config = dict(
    num_hidden_layers=25,
    hidden_size=64,
    num_attention_heads=2,
    num_key_value_heads=2,
    head_dim=32,
    intermediate_size=256,
    vocab_size=2048,
    hidden_act='tanh_gelu',
    norm='layernorm',
    norm_place='pre',
    norm_eps=1e-06,
    positions='learned',
    qk_norm=False,
    attn_scale=0.177,
    bias='all',
    tie_word_embeddings=True,
    parallel_block=False,
    init='normal',
    init_std_qkv=0.0174,
    init_std_o=0.00246,
    init_std_up=0.0174,
    init_std_down=0.00246,
    optimizer='soap_variant',
    learning_rate=0.00937,
    beta1=0.95,
    beta2=0.99,
    weight_decay=0.03,
    lr_head=0.0108,
    max_grad_norm=0.5,
    warmup_steps=200,
    schedule='wsd',
    decay_fraction=0.768,
    decay_shape='linear',
    final_lr_fraction=0.0,
    batch_tokens=32768,
    max_seq_len=256,
    doc_mask=True,
    train_tokens=119700000,
    max_steps=3653,
    dataset='wikipedia_en',
)
Each number is 128 + 32 x the weight over its row's rms, rounded and kept within 0 to 255. Layers, rows and columns count from 0. The size above them is the row's rms in percent of the matrix's.

# layer 20 attention key, 64x64, rms 0.225, rows 0-48, columns 0-63
size [ 92  93  83  82  90  86  91  92 100  92 101  92  89  76 108  87  85  97  97  96  78  96 103  80  88  78  83  91  96  81  90  89  92 100 117 100 127  99  99 103 109 106 122  99 102  97 116  96 100]
[[152  76 107  73 125  83 138 143 113 148 147  96 156  73 130 108 153 150  87 105 134  93 177 157 184  70 155  98 170  83 183 153 152 161 177 147 180 165 155 111 133 153 141 141  92  84 148 190 137 102  92 143 148 116 179 141 146 120 159 101 108 117 147 141]
 [126 168 149  97 115 117 147 116 158 142 140  81  89 141 162 120 174 132 105 148 106 126 103 108 106  85 140 124 128 156 163  94 168 120 112  83 159 106 110 171 189 120 133 114 158 121 143  84 129 108  55 154 210 119  68 147 124  85  98 107 133 121 125 229]
 [102  61  63 154 127 140 151  99  99 166 156 120 150  94 153  83 107 131 136 150  84 135  69 168 140 131  76 128  88 149 108 154 163 131 149 152 126 108 134 208 176 138  79 132 156 147  62 132 145  83 185 106 100  91 139 129 123 121 127 103 181 143 106 104]
 [ 93 143 185  89 128 138 130 102  84 133 105 125 208  86  63 124 114 163 109 116  91 162 104 144 134 173 152 166 135 120 162 142 121 193 133 164 149 162 146 151 134 122 182 195 106 142 142 135 120 150  95 140 181 168 158 108 177  94 137  83  91  99 155 106]
 [150  75  90  86 128 154 143 162 103 185  81 148 157 132  92 104 187 141 128 113 150  68 101 110 141 149  95  75 159 133 173 120 170 135 111 183 119 172 122 112 108  97  75 126 134 132 136 140  82 111 113 153 139 102 112 181 141 130 104 202 132 117 104  57]
 [117 151 137  99 165 119 149 168 146 121 167 119 101 165 143 162  82 134  88 162 134 154 156  76 152 146 125 172 178 149  73 110 114 185 150 139 206 147 154  96 127 129 138 118 146 125 118  75  76  66 155 103 174 105 132 118 133 151 112 159  70 137  61 101]
 [ 73  79  82 182  94 142  68 114 117 149 102 108 139 113 189 145 192 153 109 136  68 138 184 117 117 113 151 141 113 116  75  78 115 153 137 176 109  86 199 143 187 112 117 126 162 175 140 160 122 126  84 130 160 129 126 114 110 108 116 164 105 123 144 126]
 [124 120  97 112  90 154 154 118 132 119 130 159 142 103 113 184 106 157 135 160  96 120 109 144 139  78 104  57 105  80  41 142 105 138  95 122 105 166 175 159 134  76  95  83 131 116  96 139 134 126 173 141 171 158  67 107 144  59  94 154 116  76 123 137]
 [138 100 106 123 131 103 109  96 163  93 117  67 207 125 138  96 132 114 218 145 183 155  90 139 141 179 129 120 105 154 150 133 119 119 128 102 148 119 135 105 229 118 161 113  71 104 117 188 100 101 108 180 140 152 147 121 103 112  99 121 125 121 114  96]
 [ 93 146  97 126 133 107  71 166  82  63 145 135 151  91 158 121 116  65 173 118 123 157 148 125 145 171 135  60  96 132 108  98 135 110 140 117 167 137 119  75 155 152 110  84  82 131 140  64  65  76 144 101 157 157  73 148 135 165 139  91 111 122 108 108]
 [ 95 207 134 109 169 121 140 127 158 154 196 164  88 116 130 125 208 142  97 126 119 108 162 124 167  75 145 133 136 161 208 127 157 158 164 155  85 113  91 124 162  95 122 103 140 156 171 154 220 139 139 125 128 140 138 111 135 115 104 112 129  99 130 112]
 [111 125  90 105 122 151  96 162  86  86 106 119 143 131  84 144  82  77  75 106  46  89 148 107 134 132 134 171 143 140 121 131 125  98 104 137 152 123 139 102 103 152  88 109  97 134  73 110 165 156 142 135 142 171 143 113 111 117 176  57 145  99 215  77]
 [144 144 145 132 103 131  95 121  94 123 138 141 110  86 111 152 141  92 184 184 180 161 153  93 103 167 171 111  97  95 150 112 170 150 146 157 217 150 148 104 161 175 151 129  91 190 155 152 188 104 179 121 132  79 173 146 144 102 103 108 144 156 146 121]
 [ 80 118 144 116  97  88 118 129  47 133 161 118 151 128 145  94 168 135 166 144 147 132 103 183 163 151 136 133 152 118  96 112 139  35 159  76 143  59 104 144 165 132 113 109 107 155 166 131  84 214 118 148 159 166 160 116 110 169 142 135 112 142 111 133]
 [ 89 150 206 142 136 120  98 164 125  89  81 141 132  97 165 140 120  72  98  96 121 155 219  95  68 135  79  87 118 166 148 138 114 173 115 132 114 178  79 159 128 157 133 121  78 122 132 150 119 104 130  86 109 114 116 119 161 110 195  93 152 119 132 118]
 [143 124 114 153 145 156 108 204 132 148 106 109 100 177 131 149 137 122  78 122 174 158 130  99 158 161 162  85 172 120 160 101 119 130  39 101 129 173  95 154 131 114  58 117 138 121  88 157 204 158 145 144 154 139 168 107 130 109  71 119  78 122 108 120]
 [130 115 145 112 130 135 133  81 134 151 160 102 128 148 141  89 158 148 118 143 167 161 135  57  74 113  96  96 126 130 183  95 126 150 129 102  88  62 169 180 161 183  35 100 121 189 114 121 137 113  90 152 137 122 102 168 106 147  86 130 128 129  73 138]
 [128  97  69  94 187 143 166  97 135  99 129 125 114  90 125 141  75 110 124  63 186  74 178 127  75 131  76 144 158 166 151 108 158 170 144 136 135 124 103 162 187 136 121 161 136  96 143 134 131 133 156 113 138 107  55 151 125 113 195  98 138 110 118  93]
 [226 122  96  92  56 154 165 142 112  80 124 151 136 145 169 169 122  77 147 140  77 128 107  78 131 117 152 162 170 140 142 131 134 148 120 157 146  88 171 125 150 124 146  96 106 175 129 104 123  86 158 180  89 128 135 147 183 157 138 113 122 164 171 171]
 [121 170 168 105 124 113 139 124 150 143  93 183 196 102 162 182  94 162 107 126 175 161 115 148 113  85  86 107 161 132 157 183 116 123  79 138 148 149 174 149 110 133 121 165 141 111 127 123 114 111 152  69 180 119 192 168 187 138 185 115  94 135 167 131]
 [145 177 143 177 186  62 137 138 158 150  91  42 119 118 153 145 145  73 102 142  93 124 106  44 128 115 179 136 146 189  94 125 118 139 125 121 127 151 117 105 119 148 100 106  94 130 141 123 137 139 178 132 185 123 154 186 164  95 127 112 165  94 112 129]
 [179 128 138 174  87 102 162 137 149 146  91 166 151 191 108 117 115 101  99 127 131  86 113 146 121  64  81 147 109 108 148  70 132 149 205  80 139 105 110 124 111 121 124  85 114 129  57 132 159 148 136 133 122  81  63 182 139 164 107 148 111 153  97 161]
 [120 121 118 170 149  93  70 124 123 114 179 130 127 119  91 127 113 146  80 122 155 152 107 104  84 139 126 127 104 110 145 168 128 128 171 125 102  98 202 118 133 119 107 164  94 122  69 177 148 225  83 111 181 131  94 133 172 187 137  88 153 129 164 162]
 [126 120 107 104  37 133 148 122 123 131 119 108 136 133 130  92  97  69 102 117 126  96 118 167  95 115 177  50 162 147  95 114 166 103 146 108  74  89 135 169 136 159 128 144 139 107 105 109  51 130  72  64 108 182 155 117 147 121 144 171 126 101 116 159]
 [169 121 119 132 137 144  85 125 107 170 157 125 128  21 153 121 125  64  80 123 121 107  62 139 156 111 128 122 128  73 123  87  61 114 142 141 102 128 159 119 205 145 128 130 154 177  97 159 139 105  84 142 136  95 162 166 138 146  86 149  85 118 117 127]
 [135 129  88 104 161 173 163  95 100 164 105 185 109  35  89  95 106 133 134  98  65 146 109 113 161 125 136 178 156 137 162  82 130 149 138 118 123 119 122 164  85 143  78 107 126 182 156 167 143  97  57 124 156 162 162 122 158  84 134 141 157 126 107 112]
 [176 182 106  99  89 177 104 154 124 125 126  95 153  93 119 151 107 192  91 110 105 138 176 110 145 139 137 106 117 113 151 159  82  70 147 134 155 198 109 142  67 137  60 141 169 149 127 108 122 105 169 131  99 157 140  83 136  97 145 148 190 101 126 178]
 [112 144 138 150 205 160 160 182  99 117 141 142 196 135 151 117 157 134 106 126 155 144  98 144 136 123 127 124 172 119 127 156 126 106 200 147 151 105 177 151  80 130 193 118 147  90  50  90 169 146  60 170 154 122 117 122 111 168 145  93 123 136 130 170]
 [114 157  94 103 157 134 105 149 104 141 105 146 107 148 124 200 167 147 121 146 120 166 124 158  41 115  99  94 104  86  98 118 159 120  92  87  95 109 143 139  76 129 199 131 158 112 178 130 139 107 144 112 145  93 127 133 139 129  92  87  90 221 102  87]
 [130  87 113 121 199 101 111 109  69  92 127 126 140 127 108  71 154 159  99 174 114 149 114 140 116 107 109 204 146 166 174  68 184 100 125 140  81 135 115 174 107 163 150 184 132 132 119 123 127 105 152 138 135 178 144 105 118  76 160 138  98 192 114 161]
 [164 107 147  31 128 155 159 157  90 133 134 136 104 155 118 148 130 174 155 141 186 158 164 141 121 108 150 163 159 136 105 146  62 168 152 137  72 140  56 160 121 100 168 118 182 135 140 148 100 137  91  89 171  90 128 116 111  98 129 158  83 134 158 160]
 [128  95 141 100 168 163  80  77 154 154 128  94 127 114 144  98 114 103 123 112 145 124  89  74 102 132 118  96 137 118  96 117 136  93 141 150 131 158 154  68 170 162 118 108 103  75  50 128 103 149 137  45 120 200 143 125 162  98  70  68 140 135 127 122]
 [143 115  76 136 151 168 192  73 129 137 137 112  97 187 104  83 136 161 155 108 158 156 141 110  84 170 127 165 108  99 121 131 128 159 126 207  93 144  94 115 157 115 122 157 116 123 131 147 144 124 106 149  61 101 174 174 104  53 101 130  87  76 144 124]
 [137 153  52  93 180 152  71 113  89 117 117  97  84 180 103 185 168 159 126 118 146 153  78 114 145 150 152 125 121 141  89  91 102 133 118 157  99  98  81 144  90 179 138 162 118 119 186 107  93 130 129 126 131 138 116 162 128 111  76 124 127  47  88 134]
 [142  81 152  86  69 176  92 101 118 113  68 185 134  94 128  76  53 177 110 155 115 162 114 139 154 179 147  86 110  80 118 104 144 123 135 168 126 121 171 144 156 130 121  99 152 134 120  81  93  80  91  87 141 154 150 146 115 126 139 115 184 163 152 110]
 [154 126 122 122  99 121 107 143 192 111 184 129 116  80 143 161 177 148 162  92 134 171 141 150  78 120 137 125  29 128 146 188 155 121 145  73 189 122 143 121 114 136 115 119 155 109 129 171 109  79 134 141 223 122 102 114 138 145 119 140 133 179 144 137]
 [ 97  97  79 123  63 116 182 102 115 126  98 181 130 160  97  88 181  81  51 159 117 191 198 127  88 104 128 136  81  97 114 139 146  91 162  88 176 157 101 142 151 116 129 154 164 136 121  96 144 109 175 114 127 130 136 151 130 123 102 157 135 120 141  89]
 [144 129 148 124 141 168  92 171  58 110 105 160 126 110  78 150 100 195 104 122 116 150 153 102 115 117 105 147 163 141  82 149 177 109  94 160 156 119 139 134 113 113 135 128 165 155 139 102 150 120 139 191 196 152 131 176  91  78  81  62  62 104 127 125]
 [107 149 127 136  85 138 137 108 211  83 104 113 169 128 103 156 111 110 151 169 101 119 137 132 124  32 157  92  89 106 100 199 141 159  81 148 196 153 174  95 153 146 156 127 119 151 126 142 111 100 133 112 103 130 159 101 187 154  92 100 133  96 124 103]
 [109  96 122 120 107 132  80 154 161 108 134 140 111 138  86 144 102  90  50  94 184 138  96  41  84  65  95 128  91 105 148  82 140 132 118 125 158 139 148 152  95 146 154 163 150 182 164 131 161 115 101 135 168 125  83 137 111 161 134 107 143 149 155  60]
 [116 104 124  82 147 119 157 128 154 115 138 136 126 173 109 151 132 203 140 105  52 114 159  99 138  72 148 110 173  94  99 141 135  98 142  76 144 118 138 123  90  84 113 122 171  84  80 100  85 107 178 131 103 177  92 100 153 141 114 119 154 144  36 113]
 [137 154 133 136  90  99 121 101 121  86 105 118  59 147 169 114 203 157 138 104 101 111 102 113 102 139 121 129 151 145 139  92 152 109 147 146 125  72 149 156 141 155 107  71 152 122 123 165  77 110 160 126  79 128 116  93 111 189 164 201  80 126  52 156]
 [ 56 163 124 147 146 154 138  99 146 126 160 139 140 146 179 127 129 110 175  73 175 146 109 173 150 127 130 110 167 131 187  98 106 118 147 149 108 103 141  84 132 165 106 118 115 100 179  97 151 126  47 170  87 147 128 151 112 128 209 103 107  99 105 188]
 [177 200 172 116 117 144 132 106 103  95 123  73 113 172 196 105 176 110 129 135 211 177 154 175  93 150 125 138 129 111 120  73 119 113 110  62 126 128 116 131 143  69 150  90 138 113 150 129 183 134 152 164 120 171 136 155 143  97 112 127 148 149 148 100]
 [130  99  98 183 161 105 185 176 144 119 102 204 184 148 141 119  94 183 140 105 140 156 155 121 143 130 125 105  95 115 151 117 104 103 186 132  73 145 150 107  82 205 105 138 140 166 143 100 140 203 176 141  83 151 140 144 123 138  88 121 140 142 118 117]
 [141 154 164 109 108 141 119 107 162 164 158 185 127 136 147  71 123 147  82 117 102 137 114 144 103 116 116 133 198 148 106 158 139  98 119 121 132 137 130  98  74 120 137 164 116 118  77 104  98 231 210 116  85 180 132 113 103 154 184 140 103  84 131 115]
 [168 147 104 122  94 148 116 170 171 174 156 114 138 166 171  86 139 106 183 170  86 145 127 119 187 172 124 106 121 152 121  48 129 128 174 129 158 142 169 189 181 196 142 109 108 109 113 109 122 139 108 134  77  84 104 148  98 125  87 148 151 132  98 151]
 [156  94 124 149 119  92 185 190 186 181 178 145 161 124 143 131 118 126 140 116 126 121 149 106 147 129 115  97  82  36 111 131  50  68 101 154 116 134 165 144 138 125 167 127 101 149 109  95 149  82 176 142 144 125 110 121 200 114 128 102 116  94 144 126]
 [113 128 174 129  81 169  84 106  53 104  85 116  96 130  98 164 109 143 131 140 129 122 138 123 134 119 109  45 155 180  46 119 103 165 105 120 108 114  55 104 118 120 134 160  92 140 152 117 181 170  85 121 104 106 112 119 160  94 145 118  94 147 180 137]]